From a checkpoint of a small transformer trained on Wikipedia.
Size: 15 layers, width 128, 8 heads of 32, MLP 320 SwiGLU, vocabulary 8192, 5.98M parameters.
Each number is 500 + 50 x the weight over its row's rms, rounded and kept within 0 to 999. Layers, rows and columns count from 0. Numbers have three digits each. The size before them is the row's rms in percent of the matrix's.

# layer 9 attention query, 256x128, rms 0.0955, rows 85-127, columns 0-63
099:582545575571455461526505572524564399537422524478459591541496506555574533533498516440517476545595464507502473467530436578378491441536510440523537536431557510583563540501439484543548464444468492
107:534529574524566443559541502536606367517399493507515539485510570536600505490485453396502513499533493543447477463563514476393484473495452504540607624438506503542502571505471499565499542467412472
100:594481582485526449501552389453617466530463468563548512441489488518498548536457480462363459456493488558481538437537503562436482518525515502562502568449531417588551568518492620462513581563552452
081:538547586531633510415535515563570412585491494510570485415465405449574480411479443454533559472478488556430489523480512564498545486468497453435523564471513454481524447469491437457496600507448535
101:444547529524488548430440512507464493558473511525435467383469562546480481537502450478499554562549480508491460499380514522482567471429478462455442395455516543516500499570524397471461533499443549
093:567582604459473429556460460467487461473423481486445523527550532599440595462467548598439515472476530482504526417453558375510492506580452537476521527535491590495489472484485573537442428469494489
103:529504506521487446556421484504498522450419481524355500485474476570503544647507568565514504557517431489479527524489479539550495509407507495539461457447484558539467509438568453466446399528499470
089:519427524492425497523543570552503554538511504521564502537519555461536466556475447473473524571483520381518471554506525517560480560369511606515494469460493451482436554533535506453552518430559496
087:569617538543443454426487466525460446432448463580449510546539534530461526533517550442422460588522510446478563415470503419483487456532499487469559544544493503406501394522391474569507439454419504
098:615598584472576433460547494539603465450506454488476474497557423496465544573461514539508504440473503594478532418474505452520501535520540502572441564558537455548457503411534520416465444544558541
084:547482500428558577476497502487600546543526481506507481509501466427469503511505479482540395390435481596428473526551508560527510567506582470569483518489548434568501588513476497513526541541610468
082:411466418514523454479476398496502537502550445498452458480625546556461469514552409566572499479473555511433440567431470514564468474480571511466513523497464412475437506525526447517485492529529469
070:545466437470548426432493550426530541529551392398526567443466419437480515432449486416538573582461490475572502490599478610504541521452521528552470388475509541586506553515461532499539525518496461
074:536603532468418523515460501553519436497477603568556400534627523503480510471469549513498481574468415454457556492444515441496528468555386514590503507499460411413472422383566446527538413429480542
092:578485537503480402443537497546600514462517537544521483492485388599507497402421527493457525508472432445442482446485482542523419541480449475415493494515504567596529465548538527542538502445453481
096:551505410448476560535513506495447486430504426497445475569471415461538465485472501513570566531565553650526520433558405407448429495447574452375421525404530530459483456528431471473434578572506523
077:487471577539503512479512565461477525456554527456498441473501500554504487512537505462373507490392362462494540513531577525557530554530414500527510446498470429534539540576503504476613519558519406
086:517526460544447499543431447457561533558425541518548507435545585608455444553459537559480494531457464366490419540555621547473524470578413527615537526574474481552492541426533483474502421475560531
095:525560523498540618476535484525477485395514501526550466503535408470483458514484436478436524418428502485439559449450570411618526572478466472419493550505356464434527569532638493473502551468443483
106:481440477550473432496471448458521542615440514498491500461518616559482469573499577543497552562497475430539501563563581601392562444544478535593582446578574481515498450437438509474540445480548485
102:468497527463512497516444498551515432409487506482588418455476437482567520449433495444500462443468430546446544460443479432598483482467436495442488585438378532476490500560550515547419524495372464
099:483483550519458461594503514584538493454575489516543576567551516523490524509474508545489509488499539491581535453482528421529443472529447493490479529564466536415494590492507521407440423572501406
112:420456493506493454402451457493513548480478500455531514469521575498472466481436483450544474522514416516488488538509489521557566404524387488434506494561381540472538397589556542572534414494410445
113:453488408483569477360560502581447538487488518578465403433528457403519467559495425458495603482477481488474470546428422488487519489399511508446556450463521498586433458535521459525542583448433586
093:503502414547419507616455385499525488463523507474527444480566482480527543550509467545474429468461531508513499390509470460477396475475586439519550551424472427505546595562471524475533574469490533
107:519470530598473324588493529575521452572482543519484573493521586568542521468483531467478428523534537422608444474543536503441498414521443464551515521581559531467543567492440500490483462503490515
088:532578588485526510434499582493447411580546575476444534466491482510515513423519470450556403447560553503553530496559428539479624529510510478459426515559536501519518567498517432554555553529502540
081:575508522489526520523488510487481474478364492509535491555488520608511537522461553596494542509485508470485525457475574399474523435567445475538540557518537546427532443475502535537421545427507569
089:466530458604506477445413464458486508521565545438469416505546520460511455543496449547618512507429508506478473507489419554515513456490500496615519491547464395488471468563450526476428497574564455
085:507475547493508406560543592512544472443379407581525476538477379570557544474479507439418540474457477461524441508488546495502390539454432474407448473496574556554525509497540501563484529445450497
083:484498507537490497439508543455445500462517432523466438471450506455520513494577560488564530498457608464511587507553363552518483524480626474422506566446510468615497428482494545470565594492527455
094:453460496477485571519541435506531490641526576506549508441544566482474481510481469480529513481555570453539469533476524636516540525524522530546476513569475486645424506421567475458555461577468511
097:557565516497539480512545512520457480366535448447481504604421353496566536448450504503479575521545499635474582446515454390537445527422529436379467508391557532451529484560477474548458592456479513
105:527520513459477491494449445530557440509436520517500452491510551554529519481445459447429515551404391441502565495484523484485597526469372464533547527559456475491539520504516435566474479432419458
094:544558545488509450480503611598434392489486510568455479472528384458514610453494428489471525549546538508501498451458451502495481457392486406483495520449589511494527512493502467500449562450418588
096:594545525451441453601561511516537416449545582548442487549509507533513582523458517410439520467428471471487427467512581481484506648507493482548434545624508554463522548454465483555437477466494444
091:487451401542487485538462435528490561469550437531584578540474419467420479536561524616481490510459580490431583486493515490516418516522585557541545454462442446477463567507578506406495539466527456
120:510435589521433498561575591427492556514560478466513508515524472538510500435497526474492413468397513464497559522424572476519444486589422534580512473580526505440472571495464550526522588491508574
102:505537454526568453477496509544521433489440495482539452413444436416550491540543530478526532532543459521423426511480527555450444567463550491505451515435553471512479480480445463412455451463519464
102:513518509500467534543480440567540528483462540481605464496573435524471492485517487624476493519391495529507434573404496502532451473494484494551580506468478496482494488499533491456410456482507486
102:482496523550463540487461427551532501518497513548417524565524657513457488484485516549520482568556515480588477459572466446499559421468502485485541479516502523499517490554481505501485392528475500
098:447416506509444510544550438501512482510519450542528507582425520376548463471471464363485469590460443533453462541424564460511467497486443462490471494507482573423488446578421486558410473455330467
097:491488466499505456495517477516444431523514504483551521478482454431575493493480424337480434477479506522408493475438519529485519503501447470536520532511459584499513507525493487545493548443349508
# layer 9 attention key, 256x128, rms 0.0917, rows 85-127, columns 0-63
091:438501532491475476487450515470513487479477509501477453446455489519646496573529527492538420515501514525425564536508462587550520512428578526628459575475394521496530430550587602461626482518518454
075:495466525448459536511464476473520531478528525509491493539490432489661484507478507473457488503551577547482522556494475484563561550518475515565506533432390518492458434495559497476547498485441516
112:475539455485520455530458483489583564562563431431413535513422496429477525550475500514465459595481579478477525464414451510513517501502626503647538524445567477508446540539456452451450460412512492
124:468492494445483598423529462481470528470513495491514498516419500474631480472493405393543455540539497602496534499580496512512492534447476452490499543452400541504531455523569458552520579441370478
107:541436495432439463486504494528491497510450522411535432517537453554476491516484522425545471567537406510487487442551491438502485477488495516454483538476414548430541407528519607522475486543414493
094:531550498518445545579490504437553484524493473454480468584448458474501527503481563518416530513544498515525588461416452492517476507539482557513562507439573462512413544505448448469373538539517521
101:497439453531543526459523509476483570508503452522549498523583594573425508513539464548440463477512515483446515499461569485531417510506531461496449462571500478434553403540501456529501454576565594
087:507515494560517480511394504479478448460569576544575499531569527458537408536475522504594557492512530540499529483482484458456508606543527525512506556494480509577519476504445570509575493589514552
086:459520495462406509572510498454472545510503457467490446476423420499572419499567541508555502493488509498419501506527487603523528574507474622545494517473485521506431506509538522416453580492516546
103:526526502507505577503523423437557544547494417425517606627430559483469553467536442525396529537565618577487524425458531511539475561545517428598490503456532580532503459508468388506451558446483516
084:535553545570554611452576388466518475524507378468450611590507541471516593502534421479452494525580599530541440479475497523496530563473592446520503603495583453479477549562475419561501552488470427
096:566499547443409546515407559503502470521433418512503538521499516617499582524513555436408432409501433514500498497509536495526458381527541514435440508485471532432523505491453603579500527420429540
080:568585533394422521580406508530567421380453477484503548501462568616524615548530533509444455469589509510490503428568494453474509440577516494535519556520465554507580481566434543517438475464514522
094:459460557535491518511476399514500543514571524415492547581400572504510406458465458508624396577567506414545539547523495497530507536512539511543502456431486522531493502513408487541575454548526375
100:540386485478552499506527540503551550527424431615540472513504402508469491482552519483424529400472417446444485544486531456458417486478512434403451483537554523409563444398532507486429543477468539
100:494509520493424462546507498551520460501458328538479456510481522552564540530548523564470508516500456525540474450481540592522523604502508538542506506454450468461492462521496515464568466441504540
082:533360465548533574483461499487526546523426477561457491522464466530457514586516493484486461479413446490430515552551628470507489521517523538428538451538508541479476366458568488411563588464530539
084:553417462533564640426569445461476466552548523497518498546501403450388563525515447483458518509472540509461524534512464475547440422560575475532447439585453502524530421403522436494464536437491534
111:500496545460485449458539486441464553504459478599488422482491591536458549519525570528388508446479533527487534463611468467508485586531510512448564481516447461537493564568471525485583463542557493
094:568414505487602539348452452426480509527449552466504538602542508434422484467480511489467505537506468515495616566577469520500506423468502500501580456503517513575489391379503460542470531446475523
086:435533439515396498519512604464461531487541458499452466408462522505622505537481526499544436450446556475496414489411503474451492516541510503444473518448518465391477539646487587500507507483457517
102:480521484473532506601579537445488544398533458501515478402555511527461540550485488563473606438583619546463548479477416464531469544535465506489504516573376452534495456592521420547483532499546519
115:438477424381477523484554466482463606440487495542499431488468493461515477545559536453499416477486513510532401469519477515506455584541460508437511479550407495389488487495504512519567498501426438
115:535547502467494473447493479570485497446491525518462478513473431419534511529422397473468447520475418470572381525450501476492489527503480524498522497484482490482465510463525586489517529372396518
101:451480456579418474589513581481476514547578516500452475453515605525515494524442496527518502504428544501555483537503449522452533501519531461587459499432527449592527515599500572467482401542522528
111:522500533570570445544522558478526499516518332463467547517440511498541497424476522490453574571576492453458608433452519504489511548536477461539514472430558495540551423397493376511444540566511510
098:505618581466581467484475461505573457483489456430454462453496447464533492421568490448441577546544399479550547400439516540498589556493492509451478498512521551465489564434506355491525472510481504
067:456419467520472538484553460512493530436432436527511533553513420473515563614548554510538509443423405564463583428536555480474471495441533533477480483483483547561432455471589457467442501445466541
080:517493500513529551479432577512482466502372415567504569569563489562528539528577567473460546400474467488535516456524605493455407488441442442470454534504478532555536418474520543493424540481503561
083:514467530500454420461457581499520514531556513552588551468491526548481488478479545483447423457354433462528506494479575530598542424535413501440523490652516567480532513545447562488426449575494411
073:595447548477545524506592462511493474504477426525412511544496561462502555500493522509428528469404419518438510502468517560478444563470514415469473525521514512475575516485546504463448486359469537
089:472618569555445475527491477520508442423542490435597588539505476483494517453455495521513540521601579500586472425519391465558547493460481566555491566464536510515469551552434493589430406486471456
093:471519577437454447564512564480521522471470463609495440473537530604558540544581602526487488448517449415573445403532590566516539601488507551476474513474452451483470511552492539442569443544532497
098:599438506438553453477413545453538516464420454559514515474447510591453481485458606526415482450471402535447580531560536510520485472489502437378550496445540567500528429540527500459486530442485432
091:487558484425377470623515571551511460458525555489441489446476445557545525588537480553586485452454548508577439455406477488451544507525477488446440510555561492469516598601505540440498522431517485
106:525489560497563414513484516502585480519450359543493562540456574526490492438454544502424510524594405488507567456523553554526469454467536511513498532454573568551500432398507463565412504583537470
115:464465441504408497494536504503414497567592572436518485471579500487500528573519441533596457464437670534528523557494461444429479453523494525578521517552513422449463572551503560500507488521541597
119:420465548611480563501570521482444552594485440444491515598492503507452511481582522497524494485371553499468594498451555494454529537538510459577551448536598448399513535436448430470543575529520601
102:559473477510430457426443610501552453530495522578541456462508546476632481511407489498520509481557503456514472564508519518458428438463455558514425578420493501552508382514548660546472439503515451
105:510449510550438510508431562514444532562542573512635561479576569498474499492475475580585487480401629612416510582449476456462462437441469416527583497443494514527542476586544540547397468469497494
097:490523496446595533634489435386494558382483487487518564516489507506403482508476524510472483555542493505503512485591454484615524535511539491421521488498374499569506464540523415559413521475478479
099:466551465524428561557582506530500532521578430531495513545434545507580494524554497455536404516505512466526394495545538417457423541507486522590387521498551483387466500579515589530458501493443534
093:464565478511448484444556512556450506553577456485446446459438482486623518493491453425569442510542516460576419416433563470404458519483524487576452528482604499384456577513514523483513453542425530
# layer 9 attention value, 256x128, rms 0.0771, rows 64-127, columns 0-63
092:522567517406493540495535516424449447564550506471505442447566557522527570508409520465545462508514551484512410464571406472400630560512489533537476568505580523496547478484461471530466560569514495
083:560477585528464451492506548569453448518440487595464482517462482522493508527571592506428555485373470494444446637423519454592572546541520519550525424438530619468507526465549494427516493471502449
090:430483466505527547380445513542525534513507538417505467522517454523481473514494486454538380522561479455461590456501423540542445410455490487456481470507457431533492517553468525485462511530498541
096:464548509528488427527490563517595467522432436498452464511458458410481573483539565463527375434396473518496509471473522477519497503520447498549497451498484435556483520462558535462526456478488546
078:550510472417465493582499538549421516503539504425380492428484466498495570537533520537502518457453543431460503508486355495492536469507533535554490544409512619500468556475550513483427397513515475
090:486523523607457485580507585497472527470440540555515500510615494499489530477549498486531585473475521499552431593371479548512473523501587494444507396496487482451519495438495442506586487412506577
080:519500549526559460564500485436450460473430537529445526517357407498484459510494565479484539559425408524539511551559600453541566485522502494585514468438527510444540582489478516465528555518490480
083:454553402464422510560489545434513552502513513498449506502480460582482463507473441484492569460580505516443467442418493489487454561534531502544377526520514500459459528473530457526570406439488601
095:476594567528476446590529474493455489456468485530537574486495488489498452493515502532535548428516506508532501554524683511549513476418441472482551528487546447536509577525564471461523548455502508
089:478544488435571502458469541401482527541501545542481417423455429494509481482381555539544473474545446568497430476553434499470568530458545517548440513467553444612473500463538484495539502550494589
093:459553471437526466549478376529495453455468536478559587441452422503494499566523552539477603528546436417482430503603673597560454500407541550510440510417499523549444582480538499516507439502513449
072:447455482429445498480518503569536528511560476511515537530547529505496522572528495516553463459502505421416536482470394544547435489514521536466488540527451508569439506479471538511417445528517472
084:512499498450456460505438592470528535489518428529477459538546446508496552613526583482500492460438506477479540561399462498580596531557485503511570487499474528529461536480567498432520418450493543
086:566458578484512461482494480525470389602493439580473447556469547488506493488504648479435518521412537527500472591499495498484613542536525513498479487492533565460554413476477491481459530508478458
094:502516497516485581442457514530486481477523537510494526466497604504499545517410442455488522588536565539565531544366446469448536493490485451469478473497460567468520428528486430548470499412484551
106:456538542471559508409481434529430477583507509491553495433565633528511474456414443445536488544555531505484578511424501486403546410441425469490452512504496520511555468557511464549505486515452535
088:462434497553564626437458445441507573551450484555611492539596517452486469458465440485483496558516517518501604532444492601475518483512535492432451419554445416488544403448505466549617480435489533
079:543581508455429433502495473441498506507579496445466506486514510622518423466464387539487509481451595560498459494479519449439507519558413503523533586525559477469509412558515491554418535523475492
077:521500515493512445473524523524492482555458363584487498516495520340488561526526571491497502502485525481534522561546591554503546519497601496501488431522468529508546479488459469436548520461527475
093:521478539459477420535534485550496488566516447563494479511600603495521454470513500495465524464512585535562500528434533525423482493519486457469472482526527522438574491500443474470484490454511507
083:562479488483479463481522535574442503583547449516480480468615515566503516529501537501444539483515549419423411551480347523454489535531502525513516527478527605510483514547467537465436462508514483
088:470519533539531566460488469491452492470499587451529498403501606574504542460426396469562517482571498547533471484490433448454452440380490474489546512524498534455541540573423476554521543505488597
085:466491475591468551599486555468451513420498584465480591469455458450503518478504474554586493415542514505485508494463477446511456410497533510544452538456526467561418609430573434473502440478492462
099:531520464456499603423452488510514511493588530456530484468477573501518548551504429463493512645589549464562507456465417501456531491468505497431539506539458577465500475524426476530477499490491497
094:478464530488521502522454428439521490481503521495486566538358447465476471491517544522502477522507423549550531459649683530556539498518494496556560517505522406560486501457573455510534552517504441
085:444451432460562539487539379513540541527557502522482494492478580548528486429459445510462488506508491527465590383586493542436433465494455489493531553521492464502498447545422575527425448629504453
090:473543517492509463517583419560527495537479514497508550480516510479502501516561462478428452509490464470463459498539560541483446462390449486491595511485463490530527519575437567430537459451508502
089:470471419452528519519590416478582483477550527467448472453457617524495525473423441494540425435500496527480584379570460472431465497465432469471535626523527478519484496559437572540438449633510487
085:492560500475517461418505462460546531625482510435432472435553446482513415481438454519446432447449485595433427466553492497490444502495531472583527539476528415556506599556546465511538482506489595
083:492509487533513530439496448524489574603511455610582520499598546457524410487512433500441549469587516471558499468480565502498465458497543489448510512535474489458559469499549480526573519377492538
102:548513561500496444522556536413450436563498453465445450570530462535507437407524563493496432494495485527479381456652524477480490554546485500542508557515551445464574471520460551468517577572499410
071:543477565447461557465492370437512483473474573495527509476444545544531556491503438468467468525460467609573414492499554507437537567437488485440572483525492476483549485524473479536555514505502511
094:498417499360562457549570570457491527465481456508526550466446429495509455522486503500507449375499514541460434558464519397554471431477459541412473509488559520492424494520537571503446518507516486
104:463481573513486540572546504514522503488500602561425506445516553555494508528578478475418525520531468472547445431473518615564505567535456501432584494482467511509518606428600499469577534573501470
094:530469430513486435452377463516441464451497508394539566591441472514493534518507499554501476543486526484420568602464441469519521454529473486478484455501464503454546453569422551472504451457504438
098:529451472362625551493587508480527533531502460534490414424423456494518432451441439494476526416463512493498535477491504482467469490474520539431445511472529476518434476483619505531500538517503473
082:462520436631455412562506479471554519553502504389451526546593483527471532506433583474592437517562549498544499461628498501496567537474528523544530497541548545583524478493471563450556446475440449
101:507466594460486511548593523521567483586504373472568413555503464476485573416396509494512512539452473536600526478568472386496440509517562518597506487505505530518521466445522519497489427447512507
096:496497390681455457460368528517486493454482534482436489498503500463486485516564532479532541564525502477433482470447496560518577540503500484479546461518480531467530524531432582439496495489480427
095:489429546393526471459514545524516555543481340549529416550462394491485491460529461468477481370519476495450562527422504439526527455477467549459435457448542540490445488583627540535520469500498485
091:462545513420448511589618540473556514446510410451593480492583524455512542507543427452551439471517480484540500532458509430547430478459440477588507533448537444502472529545464464483526450536508607
094:490521607481470558539570569507488481412489518493681451533572544510505534484573449549418482504484479493517534507375452538569459516549504490503549508443416432451520501496479463534528494451548629
096:531541475531500473493516526486432496574608499528562414432498564529524512485390528519538577493564599506501521428512466447474624514505569496462480498523485553474531483590441554499434447427517419
099:491504441453398500489526522492507538492515344546588539540555529464498483531587556510490519372492537497441500528366514507446493482501554470496455494485536463466496419576468498607472455443523583
092:464476387491564502419511406504475513471441467447399517390473504485497402550534514466433498440441451500492501397439583547501459585473562512511600536574541458521479504447541512504443517563477449
097:512478410466466403462429533467477532426538459496458594521454484476494532527521469483543444453568563484477495496428536381521490476444500490504430461506539531496481547574438531384442483535488526
078:472474534487435495520488589519564490571504381588574500642536424494473573511492591479498520433521455550541465542487483474493490521548521482502478473464557489482500428563517511602538467492533545
097:496454490564500464463455597507466531461446504572376508430474421483471480561523619444447476476481512489414444496432574539514598494522459519505545455500554533587467583462540596518478529500475433
102:534451456309556508437523541492519534449476445498530435509467462456512517471475394509457534443522542550506550457517563441504468578470530537389502478464463531498440411456563491473439409494507512
092:448491448616522455608452517483547505556473526448480532552512433568476478491434582473613470512573494493531460544640481476492530395503444523521405514516592531570483506571529576546540570564460440
090:494437475338483499523439546476474540492538512580481587473438493495506535537511450515473500449535552470516489509536476581519410470459523496422423490458525502467489479488556490468509522563522547
109:563415573440573489560586612479389500560519394523495486436468525440510508435452560508444425464404445550458485560541402494526391416493480486505505449491556521490543610418578502496466561456529424
097:492504500275595544492576424496557480490500490457625488556465497500525482474516412546421526500468451520548547574499523496512448562505486483445494551477470423465478425469479449588544488502537574
099:472594536513373449485463565452552523390492603505496526533543538437480555533561435438529522487542562497506498452447553495510500534503412460559531486444461532547498464516465427379467444517494606
088:493503459581531466491427499504426470511499491399450570512428471508492484509425584535499511545446492531386484600576470475462457437506465447614440514539525466550546510507419496459438564444498463
096:457525604522414533618605540470548489520541429532543579494583595546495559505512561499449459478452501516594493520502481554472360516509514435594578510547521430501548538410474458526553501505521573
104:487512542445505544483556423517542497497434399481578345489537429516501433483538470486515544510504448474423443544456507442519563468503482527495427532442471436475458457599517466563484487488512553
101:528493394483615510422483440571541478436455515393440395490444505441484488468510375466578506535529465546489524492454474448490485550443495509485556517503504521472437459531557416397448495513473502
104:539484454522616447500415573522490499527509537490531482495363564481499446398434506514517543478508532580461555578505377500526451535466492454460465473502462463535491577481502461404480597460487458
106:503419638446474506490558490550520486456414502530452470542444487505503541494557448519351470513423419473512482600420502511604438471537399504433544452475462490486498556440635498490549511515505485
094:479524488484553559519489365485471512446457549472320480404497473453495442537568417462502487551544456446490426437523591533528501474474461521503471577488523526531471518509544408478547540606465445
093:511579568455487549510559498478557501425515513425648419476509485480505451490504451530512548526535526502505459493384471414545495547543493520485510553472433470507459458582432495562455432432517600
097:524488374379641483414457441573492469449419561508486460459443516410496429443584395464490487510483426541440537482496585531541499581436449534426537504497477481517462498457556436496532528521483493
107:523488421583526376442381529523466480460502509389491525522414495489493505488442479517614490541501555556430515575501404424495525502509496456509521454527488505488515461537417530401404495458490451
# layer 9 attention output (transposed), 256x128, rms 0.0782, rows 64-127, columns 0-63
091:386597455562586459523538525492453484467511448457512521518471490570540515532478459451510478518564477416524494522477583577521594551486519553481453504463515518451534468480471481461492471526576578
081:460442547485570500483451472561513530644437549507561479510367495501465414483457473517548536521488524535500518532427544464473478556452576352459562497441546475563502594449516505521474528441447495
090:575496549493482431469476545475526511494442528483489576564544507450563500545534527430465516515439431479534541513528486490447490431449336457440487503582430527483537447539531471571454470545462435
096:550416477444524517500501537480416435545473506529529526523503535433479463561440479485425479468520451469526452603503551499468404458466621416382467441468569465538517493539538543452501564475498447
076:452517560577563525565486482491503568521485527499590494506450446527531462421483413484569384488486507458472584407481540417560513487496445492596513576533512466545562536470464430440491541480560510
088:493534472477557559423510456519429445577509465545535505513529491452522440509556512583487520430533506526481510468585450475492466554511595505509564489468597494575466483468528518470497519538551471
077:453413523504497555485460511545474516447485527563587519489471471535415529548440497482478536588467536565468528622397462491467446505441527456439566504472519362413547517511521512497531495463427496
081:495531535433502546490597567506520432557487477535623466474554509492550519416557524513508376474528527519506566471430520415529452441550558463525463466546546518492620545454490471446463563496575442
093:475420484538444507552465508569519490430492562530470585486538461468448484583478562570518551495487517626427511577527467488561517558467542610523512513459550428513458520488545601482510480427487496
084:436507472494458561446529529495526497496514523544581503467494503515620518487508465481536472588480464452557518599404546544520538378461463451498568489489491501440616528530534445459571476479565543
096:508445595458411511441538547468597541407491588482573562476564454528478489506399501568554444546452527582484569560389479456580428497500428591561567553561505419543514548533585467532553520441475534
069:507497569546457492504552528452555557546505530461454506555565497453574448436539450503545458441485484422561495418567540510497527492522446510531412527515480555606495544477524488571496523499563520
085:496463525485482496476461565455456500593430591468549485532513478454605407460539415489561457445531533490508536479472577439478568512489536453499520436500525467629579560478519530506423502468483402
090:453522473487599472468473485511433551551505466459471488460360479590421421521425514477487588530551512436545386518441513553497531577472539417433480459381507503489474498474517537525491483435449578
093:537527475434556483502485445509467516424541414476579348547519529548414548488435585527443488485581525470471501438507493371530489538608470504580546512543530503480487465477432493475445528538478485
105:538513456483525450557487486530494491408499440513486481559441542574433531552415673483440533535576481498493427541522527488535468504565446499470524495546557524417482398456424502483486475509484550
083:598597447379495523385536471518485465484447424478565433495521502488481524427521585497467580467576486566513422543504438480491508440505547516452522439533488571516547417495485530521480455560435455
079:425506439602499490619457490514458520469571585503440535444523556546531480507623490489558504551467580477455466425546525554537631511506506530595495521444448455462481541485492523490467495412541544
078:546519481404533518417562495499509537465473463465512427515449480567455460486408489529449494452563428479527415526443529460463473578487628500480469481439569490599501496415550584514524429498430490
095:503519408541546511531528457516466511502543416520386495505410514547435493559468571501459558467571495476488372454573526528546507575572591521495460501446572511508407431419494574482513501495525502
080:469565506536471447570564478471525550514476563442484552501419497520561509434517435468565455502508498500488580412468582497557623530541464446568525541535447462577532541464487500567479465462542496
089:520536466508505498540511481588490445382513392505518433570515536521462594500462582461472496523450482518487548494539479459469461486563451540533598528538502529385475430491420458502514535578539531
080:456477517517536582535413477552579469570496478583545508461556430386430436449530517562522523499433490528475624493547468510526441512446497572504442572534587597405547495489487479391450585480525517
097:550572532456504438470462517427506513392509437421491407583563524572491544480432544482491459488559518448473531449484500404507529558593393566578576519567442494524481440474472457521463499621492506
093:449419479509459505509445496508541482459507549513506491472562507483428506551435515594465534606476525522509456572455428578485463481475507512481451496515466519391530528577531559495544483422487526
085:572518465539417471587546480512565496453495416447450477461439519514445607432483521388488498554483456534509422425501497541483423374521495551496441503543409537433459446534447476525525485437440556
090:611452500481443422542563487464487468437470501514480583487459536521460601561420542426461525466537473587468520590467529497511447505512508495487525487547460408549388466522506569536515495486477489
088:518514463530451481641537500493548482443498421458456424484481505502475614438461488359456426487504455477511458407497534488492443408543517548493461523491467544408485476544445466469517507460506552
081:466531453533523521556564542535524455458496595622461579456484527492605567534567437477515469566497450408554499606505556557526487447486439425467487472555430527472494535507463536519537463432561487
080:578562418427470513464537467491579536468472517503460484495535462538527509456511544578518524507575513538509441512538487492559580528621487539532554495498512544528550471409502560514496436554513495
108:416515471558537441550522515524469490516524527546392594468438536539512487591565477475464580532486471473520496553480495670441526528447524482405402491446470506396430500543504536515551454466535539
073:546562443423496445438472526460435410439509431471512456491462585549471556596452537447477535517508527565472485543426526531462523550501572590497650459455449486466387483529559489548487545500453556
096:403492466567530519460468406507527509480572484471490483468534524578489542566443518515534638559569442529489537447495533602430477467503495508491547460562424438588497462477498435523528510586501564
101:619503481490482512414404426519511543554383396546559456506505495523561502401515494551565497462429505454478562512565478423446585459484507477433538475493523490522510375547502467500493502402449529
094:440552521526595567547602544565548478456536493496475509528444456551532503527477534375484525494498478488509413445470555534507444595445531498512442545500561561504544527497460493501525440498596517
093:440515493642444481515453527526454488496509472487539537494498471523490535565593472545562567576559505474458446528517528580473599439529434478532603526568458415481535526511467447503520540533435525
081:532462540422499577440478496475498513455486481538468452462502502407471472430566505573451474516518471526522498522523475563564427470500531443528423393499461521441424492496475525522489513514493550
094:490454473502474463519397514445467515426535605481474489433495580433439472544535520484472366503562514534477511552433504557537508507536446463467489495517416539500465513401494518515492490489438438
092:512488620448542559504544539508515486522427426527543566573426469558563574448508548539515502481524545472550503524582550470503467538498550552514472491454569486451470545528489454560616431476510499
097:450472442542487495525496494536535512472542565440494550434534539607513546572456536524562521643574495437473484514567553560385466470504549489446530499544367498447476499344424458535480496513435474
094:500489492459451416369449462522545547524573537514427484463493526481510414521476546511478487517566540512504532490472497513402458493487509473443465435583437547558500465463489502519471611598490450
090:513557403483503397446510467555607523575510458511434513441404468536495418540434464411481542536516480397439536507522542436397498531446455504436478627526531559530604504477546510446416542485499451
097:425449545561541513541550568467476438442405555500471549469424463417551479523595547514470477543557511498508495605503511573571497519559496425566531530465550431556440603415538504506520431505514582
097:407526471479508442526576446482506464518615604494424552399499527528447451569421494484550467546572570482530490570550508493375429543483498526549472524533455489480462670439530488481479547571508528
084:488533548542488565556442488470476475474474445500619523628457580544531537460545480550516526517449555520488474484568495418481536420520430543515399438464514437417498544591468468500573563600436560
095:371500556474585563426511501528518451482495465488520444522552500570528443539484633538524558488546459525547510480504524582440383496457471503470504448610448477584451473498475480569593449574520523
078:478458477426506453493527417449478521511600583497399498355588527517459495537445504529536439560568529484539550555542487543421454507470527512500499503529401525470449566387482476495417445474441480
095:509447519486458557507502388477541520471440456479587505568505555558546622452509444597543515574494468503502519473560518459493497481485547544461510473488477423440461428490496406533572499546484552
101:389495523658534466532467480510501532584512452504521503405529479572512434602567548556540518587510519455536465523481451590501437427540408504493528514592504475443587528513495432526613522522394542
092:568443491395487545425520468508455515458500545509452465473585490437463606455472465548445543530515424570492503465493496592528522458494579507509486389500407487534444442393424505499398488486504508
089:452531496575573476463491424503497555542510443524481403434636421562520416539494527523562502463534490519590465503464417519473505450486431558498619521591499506533533473581510479514490516449487566
110:459449453543483535511455439529519532417483570527612486499496496551521501552520455455522535488564495477517498450497572536511607552558469530383580568453442448546533427509489502479533418463490532
090:474587461588502433505507526537473524601585516505402473461463485511462458595496499363523544509469510510458473469439461505487550490496460483491488557546534515491602511542520505426454531526501445
096:468502520437495484371528523578546507625471393476462470528484496514516403540484563510503509504506514445529559514455468458457440507426572445427500550545505507493454527548526513553589527568512431
085:473487514461527565549583548506478475445548525520536514592528513423468571523502438402455493418489444572549446414419521528628525559516496547487528564455524522481488515553501504501522435549581490
094:562533422433451451421410411476510508482528526522469401443502559414412406477453437479462410430505504489482517506526435439473524509490443495426446522430458550505504463551577572469445552475491525
104:522480469521441445534528590499493526500582615456439578495445552488531597522444482448518494584507522513468536495456559482403510517492561507559516488531494547507511533361467480474424570543488410
101:478498601529446472514471640480484485569482408507563561584463492556540547509570592555475532484473592460517481442502589521507486461503472469522482458565491462507535527525453499565638503537485417
099:440498488504524513492554534561476518531422429496509530554526420573465543597538473469481582469543419429514478393500562580518560465506460460425569624550439477487555499516521517524548385500516509
104:582546433533498521497421433565545511521538471441572463534494561602529535499414477411561519489432520450426559397463529436385524530407559479423508544484474538498545352490450448497474525413468481
092:571517518505447503462453513494456541538460501526614447591530539507564553435486522538530529453378472601526558481441443430484550446468536522487547369459527486541506412560466533522482573503505488
091:445551439484504409465536541524523512568538501476367549498398498458512497571485521421490529553521471521422580515453540492442510507466503445543465557535537492562549543424548480451458560597557433
098:531531555575495553523496506505530529571500418496535535573476456653540525561539523520503616485451555434517489462555494493466495470529515546455472494514517478427610496587472498489583501508476480
100:415473565462558571542593584521520482450483445522531548567499468537500526528534549466433529476538493490523440418473600576584444534512492501529469534535532505539501562540491508548612392537580507